From a checkpoint of a small transformer trained on Wikipedia: learned positions, biases.
Each number is 128 + 32 x the weight over its row's rms, rounded and kept within 0 to 255. Layers, rows and columns count from 0. Numbers have three digits each. The size before them is the row's rms in percent of the matrix's.

# q: layer 9 attention query, 128x128, rms 0.232, rows 72-127, columns 64-127
# k: layer 9 attention key, 128x128, rms 0.224, rows 72-127, columns 64-127
# v: layer 9 attention value, 128x128, rms 0.251, rows 64-107, columns 64-127
# o: layer 9 attention output (transposed), 128x128, rms 0.285, rows 64-107, columns 64-127
q72 083:135143165125121118105147161179107148118124141130144176139144140129107117106141112085123069114149172136141065126122174113114113168175163141116155162122140067125067117152123176149119088161088099
k72 081:146151190161072150126126172169119099167155183178155136066156123137171174099102098096087072128097116095088106180068166118095117089093087153129092131166091093093132127173070126063125140132109111
q73 096:149090133163106163158091119112166183151109122113123118146116115164122136145144116117128107135136121186107120113158091070121180168144091104146107136118109107118127165155090120134132140163114111
k73 095:165070142107151150114088118117119059129132063217140108083102193091148134126108128177100064149136138126156079148135148127071175172086110116145133143179172123114137151137071100054125135177134143
q74 085:107123096072153117166101112133120134142132085139076121143062075169143107164150098170095085119210082116170125143192171120130128175094166139178148145157097158095076170165118171152088150086092138
k74 097:111132088147135210094073114159166162110168111119113123120040161144113058129091157109136123093190145187066111114132163140137101091082149139136136125182118139116121117124121070172129114112076082
q75 099:165095104176124124157178120144143164133101156105108090150110124137170079146122117116164200179038145112077141156108180127160107126143077151048120158106077154151080183170121113119111160116150135
k75 093:123134081147124147189099120141176140136113116169149091113063114182128071161121182111217120112116090115091150166084125108113146146119057163118128126086089085182179169172154089145149154106103109
q76 084:081129112096124153152111112147172109074110129149130141106117074100075112192092147182177102185136103116165155080138115145106096090117118098082165080146144174197148144150182157143142121111036114
k76 092:159142124102139146156119103159091147118096154162130091132149160137101139079102151132050154147145156196130163149136137179071106127133144175117153153142144188114124118093156128128073132162119091
q77 094:177108136119122137174124144139113088100033106129132099157117157075087073143133164101149150161133118093095124151091112143138175139049097128036148140129161181113084103109118111098103164189102143
k77 097:187082113122083129188109159166102092106080140092127123120112146131103117113195172150128077176157091175132173126155124220078136119111117115150093152083072110160170114108113170117103132202097100
q78 093:100136181068133127158183124093089111130147110132202155121136168149110149110134095092166135121124128138128151144128145064087160145165086078054156120164119146171141143159122127158167175148085095
k78 091:114137140177096085113182132096093111201096102122184100113147151099033113148079146090138164100181095131090152093100132087127172127127124126154163156139163149134045143128133111144111134157116124
q79 106:117165113162148116177110120212139156111226122065144155059039174107157127151075139091121147177109113135117109124160108152148083107119066158115134161118141134123117113109150127091125121110103095
k79 100:110114161161143178195165073144127130107189104138170147130159123195121114148116069164087114142142137135180135134102129138096108122169164112080122131163108172155162085158121111107085141144131119
q80 090:145112120152075113086146151140120181115069173153093157158130110051135082146153139116157112098128141162148197121076153113165151128093105071178128151167164115157075201073147144080141093176102068
k80 093:132120138038149135118113161083099123132157116132196121119048114128172166188132113109153146084163149137132158109095166130120099112135142073124088130141172134155134121079142164143095101170120074
q81 091:115138120103111094108171143142217136099093180096151121149112112117135157173164144139175099150155098132112111147051092143130077101098112159125074133138111087135134153080138146170173206123149165
k81 085:138137112084116127137174098134206070122134172097138110097151132130091104160141169133125073140189067150156114121123123100091094101115137028119095183130116127166136134136148141122151064102141155
q82 092:096172060195102145125139137077167133130077095040142162083112114169071156132144126159092107165125164128176117163152093179163084086113143144090160143109153122163144121128088124115126159134103154
k82 091:128105166128077190115113128131124139137158081110132128131126170083167100171128173113141086119073157169138115155182128098088034095144187186131105162107121128119180139081102138150094076141115110
q83 085:127090149192109090143116108173090149151161107124113133117092178109082169144150140139136113106106082162073050124143151155141112129177145208189100140181077145155154066136074114139105148126183100
k83 098:112156156119099132119129105180150113122061069097141121119114116147143165160166154098094080150111170073108102111148190189170100177123101143102127153111147175127124068135093083138187138124131107
q84 091:098151095115191094122154163164137169181160076173185108087091099087136168146112090154170205117106131167121180148098162131105087095134100144193140133091175110110159161121142171178085077139116107
k84 093:147170041177154150137137155156150159150165104116133073109145181117155146087160139137082122158114172125122143139068153163108116131186147148130104114136125138119113114164121129121147090179130161
q85 088:049097146138138050168153127158116123145126218079103158156150154198187105104147101172106122119089135151131158156149159059109109162119151154130123153124106190115108157125134075117130061112153104
k85 095:085152092111106138109119141167141122100105131108173156062121175145195145126162030197119096118084140156118172113156146085149154199100125100183055082118096128135097147100097096123111133095129158
q86 096:162132135098150086125103114167115113175148144162105097158137175142130129142098092136114160142167078107075094133157132074178110031111123164187152103157109101106114058064185085122188116136132143
k86 096:195148135189133150095136125125096098104126142117133134111200102163135182137093149149071107170138135131098120175142122114144124124093096065121137131084147134180141112091141115110136140125141133
q87 093:092120093085125089101174152190052157165126161187138149169139174088108072080154129146100121159098141098157108178091113095145114112091118154144109092099115132151176152162163122115169155172192115
k87 093:068128081183120068159163108104162124133145112179138068124139075091185164115161193130153150119156116170086114107110113105141136142129145113139089136168117096077131123091196114083083140121148164
q88 093:120134078096158104144116186128139109144169129143150178132172092113112117143171156154100111161079103177125190057153167124111032141161130127115102129108123142136105101134131175130154130160114151
k88 098:147117131148124146172128087180152095114138160098115135146124121184110063240148136187084139092079192191109138073099124119128098181183129160179095125156100139085134122114159173110159117091155161
q89 089:103162150157135134159118149099143183081167171197081144102093132156091121140156122120104194113148155160161120166141130087131145152124108083166170088157119070108076149142092132115140087095054172
k89 095:082134164159123085122113188097167089066128143176139191150152166108134128130112187074191140152125153177166098127106141137122065155097115085141116097132146115130159195097117148143103106133130172
q90 098:113162130171120189104146126133074066151085179122134095123154094128184144178143149172154103175105187109155150092154137115106100091122148117102073110098175122173132092195052137168091141156068130
k90 108:100140082128114135136154171119107098141094116134130126165154101118152101221141130172171127085132172090121153190163139113126105074139085194102142104104162098193105102174089130179117171084076189
q91 088:117102203158091053112089173148152113125122143131126100075071160141161050153145127107132138148121127132129142107107113143160093133152087136129138134080079166110130150113062106149111134102190100
k91 094:184090155111084143149085203144107176127137045080117133131110104135154072105188149189101133103123080127111112088104110159150168155119138092131132131099084061135148126116109125070131190141151157
q92 085:125150128130136137123144162117147127157209139175168047143135072112131145085087191083148117124133109087149129155119109157140171155150098078151127103078058115110074124160126111085133171116128127
k92 091:157115183181107137118125145111101146166075124127152098134217121162098170075158217099170087105183146131123167130135129130127167110144096088116118121114125108107121087073091067109177154163131099
q93 092:109082174108124126113141107134156121086155135120215153164155164127178065112143142139112091148093142139136137037105121159100130176116129136125128111129148157174121181089193100132066113154149120
k93 085:068137172123140091165102137117104091211095149117124099139126185135118103094131119159113125136146086125098060097113107101153142137129158137165083086085172072146079118134136124159128126112077159
q94 095:112119156100097081167116089176156185090114127091154115128161132131091162152175092188135069120132131116110165175123192065143169133142156060065122142088125153163164103104148080130118115030140113
k94 098:160162187148095152099155147159115088107100137121096152090103125098097152132202132136103075153112111106062175131138158049131150173075175088081170159111131135111158146142145172105073080075116107
q95 090:141162084121131112094158122120071206098133096094068148164109133121087127108104144092121170197113172138129154120104110075096114103103112149170146103137111169160165129125172160131200146099131127
k95 091:170119143126120193163130111129100133068107084111167151169097139079089162149157115124101120151133109135184121136126133139116156094166100159186140142199146120051119153100182112132103121160117198
v64 107:164096053136166137088121118126120127135167162127097073068160084124145198077182100156134159080144119181172093129121158088081139151147124141139163076129086157093158208168172125115181164155162103
o64 106:139120148171092120130128079112095100096087130148150167142119175126091124159111210142097115116150104066115162159109062113196175160104091123129092160129124131129068082136094136113121105149094113
v65 115:135126164161121162124168157119131152122157148146102113096095073125154124115136133094091106169154092079118085132169122096098087225115136136184133156128110127105069060077140109106157173135135183
o65 109:163122098126167137154090146119110148093138129109183135091180134158077138134076186134167190114117113165135120058103114161115092066106098144068122136145149120096140163123117135129100117170165099
v66 106:193161096120112147094117111118121146108112128146158102143143187108121170201156146127104138113120142130149138091203100123121104133059176125153106123144182125081120124109094061158065137150140141
o66 111:107141149149132100159174088127139111087160131091174134170168138115112127085103104098167103109105122125147131142115139125160113096170072133109123144144091145116117144149181139110192159044133125
v67 101:132198110110124125141055122102100159087074072163142145134107193135168118140107163137137107072077121124140172136104096144155142080129129084143077134086079115123097105145172113152094130154147133
o67 092:133074163101128141117089103117181113141156138116118162169099085105138127182147114098116104171155099111139131142115175134158098152172106186140121126170127133081154145115073176119144180119119081
v68 117:102131124148146088192108169143090155139143084144106117154080096064153185122122103110112107086109114106116159133157122142159163165122129166160087131073129170169112100136065195141189147119135201
o68 111:149110135114140176100145117139149099063066163111140123145164137171123122145195175146124135189126169072134121145094066082157108086202156089087111093170098119130129106103128071162095164153198072
v69 107:122159130143169128168134141122211105148029097159156147119141164146111143097080115133159082140089103116165148092097126098098063113221090136117099169162115185112094164121140137139135124097201152
o69 110:136167099134154135129087095114154054135168132136132144136111122185172087154100057137102193130101135169087098102163110200189092138116167171158087069117089082060155113131127158139134167121098115
v70 111:149098099101167166111165157183168100142172196109095142052129148139137117142091088089130101125143114165126170107103135093110132099076106118161094122123145154119147117118099130182174219112182030
o70 117:134142121157112116092100144108100129103070061135143185113124095136058155127189164162112128174060155115134087167145097178150108137192146158124130129169110075159163098118142152095098090187126193
v71 098:138146103129199124152126120110112096112118085120119159176162083128126147138155182133173101112015145134127131115075095094140098151103115108113123130151164112121186137136126089174129116113127189
o71 095:104183120100091136123161125147135134109118178078181070128097087162131189099136083136083151121203107115123171162171136203124182126062109123130104092132071115160131090105199127168139085116103139
v72 105:132111143102140076063098153162081146179178123092092128168096088108137104112154152135111122146179119131076119114166143131085086183152179103075057101117162155144152147143119145131142102098102159
o72 105:129166118124110181175173111085089126110117125141117147067166129146148119133107102165172145105088130092232186120146140110133103139117092133162140125144136102122113150128128118158106096118101122
v73 102:096109070170154117154065096145173106130129164168201121197107110125128140150142091167119120132117137130152179081186124142118118094161092135155083146079181108050103110144159115140107093150066155
o73 091:191160180094146145173118079081065144149126053072065135151131086191147145162135039133145143133151157114122098108081142136130152137099066112135140150146127142142090102146075137112135147133100105
v74 108:117139084176080081116131068127168164119094124107149133153144113070082054113179093140132152110127122157099116134123107173142119129149177089151118097165108104096166070179119123148098179091131117
o74 104:137085129016180196160102162135132119147095133141064077174090113175141156108075165126144133192135115083140120107125108056129178157148141165136105128075118104126082161082128168107128130154122156
v75 104:147099102149133119142103128105120122117110099108082104129112150077148134108155076175171075109150116082103104165102175141170088147163096137157105108160132110111080164126138130198146115138092148
o75 115:131131187162150111095122197137138143182101150090152137106118107194143083158116132120059137122103120108180123126095100141142121133128131118103121181062146161147171095107065091147104141152191111
v76 116:153101074130147081129098116172152168144110155121177086120136160135177095148098105092106213073062142157098111149171048153113185144120164086148130140119174077125075119156122164116162117125134074
o76 105:123119142130152138109151123101163087157145177125032208132145083152111126189139154131081112147131143079171132095154139123155107126105175194177093118129079185108125140079105118173085091095130139
v77 106:068072156157136156130138114140110146092141107145152153126130079108148154173059147143150111104115175150150167085183062128147190187139083183121145105168117131099170136132122114131094144121106150
o77 113:176185072115145081164088067107156124182131125125127138083149164123100113081175137146106096051179128053107054211087174109116132110143128065139132135073135103105130139151150165119129142135110110
v78 118:128123098150127165136157165170086115109141158097058098138151157104116164152112102169134137148162122113133136104132104128149158075149131146127096129142078095091153153135088107074110073158053097
o78 118:066145098131111129117132144130136140100058107165140111125081138130071141143134164094112125148099120153094140152092161137163144129049125109046188157133147182209129094141123145194139199083106129
v79 098:134114102088092124145074116118107080116123170147113109099160136126130062164144183161178159100166143106147128099210142093121124169076092161160139077100148130136113156146115140131158145114099181
o79 101:116126148198166140122100124185159153152114084114151113140091096125106133138096150122138159146040085133086107133114113211154170123128130099076144146129092164129148141112116100116143086161170087
v80 110:069094092096171097126100137160161109125105132140103127165116126153101160154115136155111110086142100122135111189140175201146178193152069189095096116130131127122116115167151066081132161166157177
o80 104:204207166115089145187102100095107158141118121095171118121106160118141102118143091105133088173130145124104126084156133096103156079170141128146080152142094153173123096102057121120127113133095101
v81 103:156121150176108071175129137097173185103136155129123122103132163119099099109095148184101063080123104097112171153163120149115179122177153169122191111158112125086075092170116135126114096104126096
o81 097:069121105084126117055095148070116083130135074165183188135113119161129176086128113114155114120135122166111111164116141093156061134128137096137097085144110144111097137140144121158181107163207132
v82 094:115144068120113197103119202130091150110116164086088167105109121088119141137146135068120115082149139125101133141146169120171156140119089152149121136055191113079163152197178155184150138175105151
o82 096:149078157122105087170141149130157162119097075171113121149132189186099104086081123186125138109081115122231147137091119122136122208128131087102151174137121196158172138128122089107097071090150131
v83 113:120181124129156154097076103149107090146143128123170139117190075086084072140150132101185184107109119134103164077132170062131120118081143165105101098137117137172157113123140086064121109204127198
o83 115:138146116132116142147127096173126146131107101116075111173102159104164158180110110120137117174098176115128106129151100159084124065115101186131119108108142109152182126169208122128143075083089084
v84 105:162132116111133095129106194148121083089161170084173105109098174132139135191120123112079110040113130107094152135104100140137127122132140119163150171110200123157138189094193153105140068101094140
o84 100:148132171135114176106174161111152145096084143135093181115154101145123089095138132120128092184134149156244150180149114152103134145119146139064115138138074105078148095100129136163087131105169175
v85 111:143117118104107079158105153117117149144200133150130163136085115132182157160164158075138161128132142061096110192122176163118098152150093102120103096109120117069103149135144083116166161185138113
o85 109:114115151168163128161149108141172123255032158101160123133187120135138132080106125172107082127148130133121165140095103102117140162112162131133174147125194144152126127176084097122113149104122081
v86 093:142128136175186102137114067146126048124131147071152175159114165135112144136171139063127108104132069157158127098176153057127153180123102122091148108111099111128104175167126140119095145181103165
o86 084:114162202141094109103084151106109148129118117147118073123123104133173125152136113121100170174116127079079120068132152181138127091123081178089134090113122126165144108156102120092171111085170105
v87 099:103104095095154131163130177152112149147185069063188155146118151108144140184076116096086136105155140065125136165148107103161073116127112119148153121206115107204151104145123121090144127099120073
o87 108:144123106106178093110160131153114165164098118160162170086125081115066184094163133180176132113145121124176148152147125144082155121124134063122097147075120080130109122168127165101047115122127163
v88 111:158108096131135114078158116149080139133116112131158168045132158140142092125130112119110084150158155163161192099091140132183159095107112075117153137119136105135137102132161175120145069150146166
o88 117:142143136028128147120140161157145066043145167162109116205102124090094149117138159116119124101125146132105127177172108094090133167059147163145152136178142131109116115108169117143127138079138088
v89 103:128107120152157093140171150096081139152083151128147153178159128114137125125175193095135128111196147136149131109158190125143139086050137114134078167106071054166089150158162089115124159180085135
o89 098:193097105067096192138113135128121122135145105139119120109126155101065156147085113154129154165069140124126153145134030152075129156169115154084147126109203146144167096139097136084116129156153087
v90 105:095134143061106061142167181111084090129134098125134102103101176078066116117106123070133090163099145167146097133104155142136122150110152149137148147098112115165098144109101178125101130172159110
o90 107:173095101105133121101147154098142142147087186075099162146168094120130095157150082156098186116107138159145188112097093164059138132124132123086106097100179158084124118119077164129092089098104133
v91 100:113169109141119080202141155158178118136080132142133092167133112145070147130180152105067102098093162072123093171078043117124177105175121168165162072137148159120148134083094131104146132142101117
o91 112:092059088089128113129137064058122162130120161124124123167121128066112128129080165153155145147189104108108101099175142161163106159105145078132144140092150131113112114156164167149127107116149093
v92 108:106150139094144094072122090056136173147137140088121162135137106143156172163092154121156084152166115096087132047112036076125143124130108122123166120122118099095154093154113111115132182135151176
o92 117:176164136150133148087156125152144185055113113110118066119147111144065091076145109144130179097081134160155165212152116161168172108152065114097103156099123157111108159083114189151089067130082103
v93 111:126136145130078135107081132138162158122177099153125134128188136172132158213148091153115132166173075115105163112085119112151130235121107131138109109126196180133124157111156149099132111157132159
o93 102:105145108212122112122161129086122167119094113107122119075074133105137084086107172100130160078047109130120123154147105104115128105142122156142142140092083108164066193149084049115108105131175109
v94 113:096114082134102092160137155131143093132112163176098155106077128164146117061130132155140141168101130125058095093143098199166114174131119123103149137168108114117165089145083213084048113140086114
o94 107:117092142144195111149092111148169165073093078121157099163182121130086109196134078133135106168143111090145181096128168110075124093152162118090117185062149114142160118109133120153186171136142129
v95 115:139185144177070131070093144137124126142196190168142148138159100142105141161133055116191115137131087161117072107134150083180068121119135160086131108158138120128097168119126064081116113144157067
o95 108:126084207086149110173137138096076162150116137082118097131077171145131138143149114144084166141074142125103230167092166165100155133114070096202153130136111116079188074125114143123169122140133159
q96 093:094143100125063138133154151097061141113096158102103149140085152122156170122146075121111080057134105107131143165088075107149151150129121185113097132122106157126121154194109137128156116089091066
k96 091:101115074103133148093149166112157159092083137060177154120147145181169112104095149121145137054126148192063120111126152153176155126122140161149078098145095102112093093075131157170122144051110102
q97 101:097144091179148099192140137119113192117158078171104134123121140070106133131124142099124153128144087131141076094150115169165126129120152103149137151183129104097138174114143111068112149051144180
k97 095:140118102175111109153116127109133134121059121102061102139145124131107147144147162068121113027162104142129086132175157152216136133119144092142167118166095146137150139151131099138144121158127141
q98 109:109150163114160103139111134180126135190137109145148177134143091159128137119130091110130164084118099157133132142148153104138095103098171144188115115175108113084056108125112157134104132077184148
k98 103:103170118141123169205114151135135147154134136165065151183139140158089182117105125122178128141146063098173111182176158154121129073136158119142131134108110097125156089133095120104120035068104167
q99 115:155153154079095127151116089157090151176114137120121080151165113123184116092133128122149132142097187037150118114135124129139137115115107146135156098102148133129070136169154120085079106159078102
k99 116:196194171104102143167090169146085182111096133097081142125149122119189122131136098164132125138081111086125119131115086172090123105132128163102139092103068137142168072107121186079090137183087125
q100 106:105111132112114145161189143097096105064143171118143114134101110048136056114167149129158195103104093160145165225066152105097147139095055178107168135106145126089110101082165112131124106149155170
k100 098:107148129176063118127143178126143147131195135160163115105056094104168100123071125167138103112103114150094115233069148160128131111151086147114136114126133096080125126161097135151110074119069118
q101 103:143169109144103215122112113086108115119144149107139112167128101071151114145112111090080099177163168139101172160139148192051121117098103132143107172148161149215121122172135109131109129161055120
k101 097:104124098085108106135199108105095127114171116099114089146109122073140106127145191114157127143139158112103198142085065141119149079126120153159154109103205128172065124125185116161110091187101090
q102 114:110121169046111098086140091100125130205154164209132165135121135119171085129122146160144127090137121148146116081139153144063117100137124154117107114113171099155115116159160158135128111167118106
k102 110:132175156132154136146105126074152085189165159140142166084145092147138119115095111124131109058153178096191114132129121096097080091142101122100102076150148073128155123101117141103187101164150146
q103 117:109128097114160178202187132109150178098147158069118121129093120132132086152119125104190094146132107134155141095132055103100096123090128109058144141100126129089150123067123161116142074125121091
k103 109:110164080155141119136137107102124121131100106154118108053133112119153082120126145128126135124163151115159090131163110120132077160124145158060146106147191141092141140115126125117143098090089084
q104 100:175133111129123089113095100107127136115147107131081150125103146146126137063101106139105178117101081160124079131134119146182102164081130119190183114156073172107160098100137108166130138105135185
k104 103:165141126129138120135132095136149130122111101139081131102134177136079094104109074108103152139090071135129172111153191223107102094144119134132162186131092142089128155112130133129099158135149125
q105 102:100147153141087140080117162100102145150106138131130140089113096102132143139085101124117129091147130126134122154110116079064141162130093122118192151121177099125107179089094198098142105100109172
k105 094:134082151119084141111139141117126141092066140117105151093126114127141143151069097196106090142129149166183155123093100106099153157168141158148131157088098116185129109161080147113149085121100104
q106 094:135139163092141178154122107108156174081059184098091159117106135178126143097168125110084088128158112084157161106178107131079140155066102184086126177164145164098118184093126155127084134173083101
k106 096:120154131139078136136111083148139134133092185119162146092168102115151099134061077139144170089150086125158192088189138184074138130092148149136097114141117175160150108098160159131112151166075119
q107 109:164139114137145124129098094124156141119080080146132131154168116132142114183068089089078186145116127121120091104161163122156110104124086141152147088107130082161121122124116138137136140164095149
k107 102:198126178104098197151107103091110170104127093164069143107140156144166166115158070112096144153140132133164175127142104120092146112173170152116084161064142116136184092078128123105104126170083175
q108 107:140125080150132123135135110090122107222123116117136170131143125156119167076144126138081104117154121137160121140179154107101134207093111099190189143159139144148099150133112146072053119129112117
k108 110:166134119115074129193084147105126147168110150182119169085168114171155149088173119129144145173077079141217120160157087113102162163125096111141117094176136128083114111182092145121077122150138068
q109 103:110162104178139205166129159141145149120111189134068156079149157226103092107122104173121064098103155129145082157132123112103147172124136122107157148123155114120125105096146124154119130099023164
k109 101:085096144165113105175140185139184114129117145097123119125139139107108118098090138134142099181134144151143103153124065097122178160160133177158194092132162142078172143104131132108108106139117147
q110 100:100121167183141129136126207130128105107122172136124096103135132137174127135102080116096092094170117063162185142156116095131153155191150101074113142144081174135128154154109082108101173106151139
k110 105:057128132158117099088077146139122147151114167126132104151164152192086143131092132120127119089123149124137125074129115108179160132168084133132174083151175163165115145130119056137140185076056134
q111 111:109156117183104082110113152118124162137129140107118091096098116143139053147120086100101083104139105225075098083106105124132124127117142185189096118121112140128086119081102115082139131134147128
k111 110:131105113197110164098142142111103153158108146105089119125165049207192076123156121118141069146192086156099170079129130115121117113113131126126097148090113073132140154099137125077135103104121134
q112 096:136110117073137111177130169164165095145140124162145116097202114113124066124089125145158097164085150119155132148122095214127084095144179146127097175089154095095180130134132157121109145153123124
k112 102:145135092145197142157098126108112103134138143112126116173110138114165100146180135145089084172077144129115160080141127181122066142139122172083056144109137176110231159150159110117154134135126137
q113 094:101156144195153114106186137126095123141069169191186077059150122111140107145112119140098123107198114131120113218077118118122103144118206111135146175186142085146165107129125119136126127117138154
k113 090:118155068130175084115161152145128174181114155060154085130144155106101214116102153121149151131141128120088096149068101161055129080142130072102148120100111066127177136136150098154112176128142146
q114 109:141136037133090114105121145166124162156085129135125146118107100143138102105068135170075111146139115161092071082173154155150090173136147168132166138082164073134133129153114169136105148161113167
k114 111:138112088197112074159109127124145132146097111115131109111110077156137129090131111159071080158097181129194170194122068044105108143125136120113109159116125135117184138138130150121094135133165213
q115 096:132125129154150096101052177178169167140057080167141177134114129146125085134144126158075166129074201133164111120113122189091105102164118136164125100095109172141120163113111128127118152123137152
k115 099:121112104152126109051094156137157087113096145148084177172125122139110099091135110099107127130062132164081124087125112119159118080183163159094183095095146094207119130112161109135138079130130168
q116 095:154121132116074131100107132144089150165176173115124150205153142124139147117118124119099074144194125113106076135138112144160162093123194082130154174123195111178143119029120143141137125148068102
k116 094:146173215123116123122122100102114106126170177129169127146123138093130126147092086063115088144122146207187114138165137149114173124135145025178142132097131134118167141040119181169107158117169153
q117 108:111143126165139054112100112176086118171190191154140172156139119127139179115136124087055168157075135147124135098171119148127116091157143108167130096103131084127078145124118108149147180154125096
k117 107:119141167150178092123138119145109142160101133135147153145111113066092112099145084067130152157093164157156122143127119137135157144192110143120177145137098087072119113084127058083181150176186140
q118 093:140118111182143114180056134142220124150131136118151083129089133105150110129137142151118111156189089144155153140116083095115094161069152092138105124120157121176144121120111094173087092063146169
k118 094:134144117072145146156106133104182084126151138097090133143077022114196132095109126143182107157182097112131127124169151113136113119133142073121136166094127145152058148142138082153095137081173155
q119 098:105107070109119069149162166125135100078091130127194112128128153134199115093163054164083056152094153105126123131142117039151123178113168089097152159115140134123127119150139107151140146119156108
k119 097:069124124123150109166174150180142110128124131131148118113130099125166099096128165128154040072140087090128038094137155089122149159154124124034048131094150164150125108105123098140131192082165166
q120 101:161136143123109112124167088115170135141163131106130173168159092211197125133106118109137149152110170143167065066186163170078096155127143155154139077119129126054113087096081164150130103083133115
k120 100:188146214116092070109185102128092139106154100101141165169149107177164067155165108154077113163153149138158155134146120106129116140151150141103079133127098125070147078072087133171138099132143156
q121 102:084121141139154065156148147091133180141160078121112154127088206099079103091139107106173161180090112125149107164122074116136160118139076117136120103107148179155139092136094103150104164136176071
k121 098:114090151119150098137139122148115095134105056095127149172160137133158121151134132147087167143081183121157053130163164169094117144125085132187086124169141193058052104106098109059084144202159097
q122 103:172121097122180064073102113092103087139138112158149124149101128103147150160153116140107175154147167112027127126089114169101120064095087133194232085156136129137120163148155118140172136142142094
k122 104:161031141126099062079108115109125111145141166143099214115056138052173146130125099116151146120103136100116125130123133134087184084129153156083193123191124115137135137148156095120091135131150090
q123 104:153138135103145186141071144108084104083171129131159151130127141154147150105118102161139149081181141144180136068155127127154115143146093070097166104106107138089123099152078100123081038132107155
k123 096:164099099108119183170112149151149126105198163147176083069130130165122106158145154109099114113155103157137166092125100096082099144198115089125167074171079174066084147121089153129092113153130171
q124 101:117123194107113147160125142181099058086135157039143070096167128118066155120092111126111110159107155123042162145140129107100163107125169135060111118124133157150171114097120122113146163162144146
k124 108:075204137143195126104119144121125044133105123114171085092107145115102122104095113118117068153134200107042136147107075174144147108111127130081157138163165183093110097118140121125143111137101137
q125 112:146094147065136125174194160069126149145108106135147152173141136115149080166176070157182138114153132129137154139114123105131145172150128097052099177117139142080112138117146128184161078138168190
k125 104:139136157135111180120153153058109127174110157112099132158153178115109129094120171175125131078172111114132104149120114056172126135108116097082139195123128149131166141126160120141120161083107164
q126 098:099098157102157136090131167129098084174014114132126184230123145142154127071110131125146139127080139091083127120110126095108180137146135147110137160124107137122116137116122162074150107168160120
k126 102:108121094132162117100170112124069101214111142133131184155132141187172103059108063096131139116104117107124100137111083163094144118130135183162092133090138115125096092169082139128141085123074158
q127 114:111099074137102109138115140130124172145129134078141120090182110113151149151138122128102128161127141129141109059174159144133082074107151141124153129130143164178152112132110132093094246121113116
k127 106:109116129133129138206174107129152153139155139043103104049144095122194103127145060128129169162138182153140140065127096150165089078104216099140118143116181165165188112152097132118151179135090072
v96 094:115163134077131110057106141099079125141132099079109143139114139157148123176109172142122162132159112133157128120143081124117191150096116147116136171103138101138133169150122115161146114125133098
o96 083:142111063131108108168156161131097187101121130141159164144091114120112144127189133107116186126096137151118117123033128171148095109116077050196109075091110136107124108124109128156118112085154166
v97 104:137164135104093055121139114119132163099141107163149205141077097144124147171099183151133113160098165119143134185144192155120156111147150063124149107082129146173077148120112133138161113120114050
o97 101:089096139099169172126232169142086096149065166098093109163153138125167131102108076073105117122129138120131150121134071083145148207069131157084101145136086135120170133101130085138108144099188187
v98 098:115126137180128147130134144124122170139122166138201115109120121113176114052045162120161123117151141094166234134131172144102114109112146073131148128094097148131139095140113117128071108137140187
o98 102:082114139113124123122114116122110078134169148122083138137125145127080117162193132107137166153094115112133099196105116147230188150111115135181118091191106106093181096072104177133100180116108124
v99 110:131166128146066102173139152131145137132144148127142154138169094083184161117068137089137122165134109096151139093065089192104143126136158129117100173115151153133123047209094130124112144066099194
o99 106:104129102162157104119150172123100113084152109128136123131095207085105123090188132115121169103046182187090153129095139100154130134136110126171157111154124101140156151069177107105129142110157142
v100 103:136148132109143069107161172121156139141134084160170134166109115125167121110116184171089074161133193146168161143076119171144130094127096070103179112109129078105139165153075185153193119074101116
o100 102:141106094193082130137087133164090140106169158071118150099120139118131063161147146114095169146100130146087100142138139163139098117134056232137091097115085159116124123192140092134110123110139090
v101 089:136147119101091152177111166096102089123144155144147128122182107126123152138110139071058103133160096128169170163140109122174112141180153139147173106166124102108121138087085169117115088098200121
o101 092:111182165185103108146143159132105152145099114081093110091134187138181131115137141150140133106137134067129095144127133106093107106064066136116126104094169146194147089176094125128162149142037147
v102 087:131118186111099142122116121111139182094157107120095132160193114088125115054120166176087139148073137129141131212087117128129094137100185056097147108135067093088100124146148109191136137135110126
o102 081:138162084179135123107143150138100088194101132137196107104115096171100110185153110066139163095145104090133111090152127163160162152133132142184144140097185142138101081100082147122067083132093118
v103 097:047107102129112250159152146076129130134115084094141113185122147090132145130128132118093181163085143138122081153107154114151162105128089197161122093122101135063208122101125126087114108182140126
o103 102:163116138110213154140081110127150141102096159103143077114125142163062153137080205121188097156154071102135176080097077109187108131112074135047102164135152157098073110118146111154145164099163087
v104 115:104091154135113173110204116142163142118122104142103084091148112140061126137107141130136141175123112142091112193123137139105114121080101161137184101139115103158168190076091115105102163153177091
o104 112:145154152097166137131113116153156091125150119110120143153168102210178155178147105141095101146130180063163122093177130109161131121148166142153069146123112138159115095147140125174168135122073091
v105 100:161086146142149117167144132191097101124037086132104113158148162117122171154125097098161159095146149151133142097093086120139102087128140188166071177164112110171143115155132138119117146066125128
o105 095:143096130123079099151119153160091146125162125142163180150124097095151139119118103107128053134069132142133143109140145093105137178160111073101195123152188129159054156143128108120145129113103091
v106 105:117132118161174093074123082115056124159161097118093149196076135120090221135106148102136097123135180088155122096173132153126125167145134148124086117186069084085127142121140089147128129121094123
o106 104:144071085149160154165175163145151189122110139115149128072118114066056099144143159150155180150095108180138177102105086154085172088089072111163147149080186118140178145072154141116103092125150103
v107 100:158078149121096134160086146076084092097136136137133159152111115063132222108192140140124144120099113094201112113171218161120111180112121140135129184093145113112101118084131129193137169116077128
o107 096:148162092185167167114175182178098151143095132118107110123139136138130083129118118148163099142136129201114114130058089096127158123134142132116083083123210138155105105128072109072085122117146141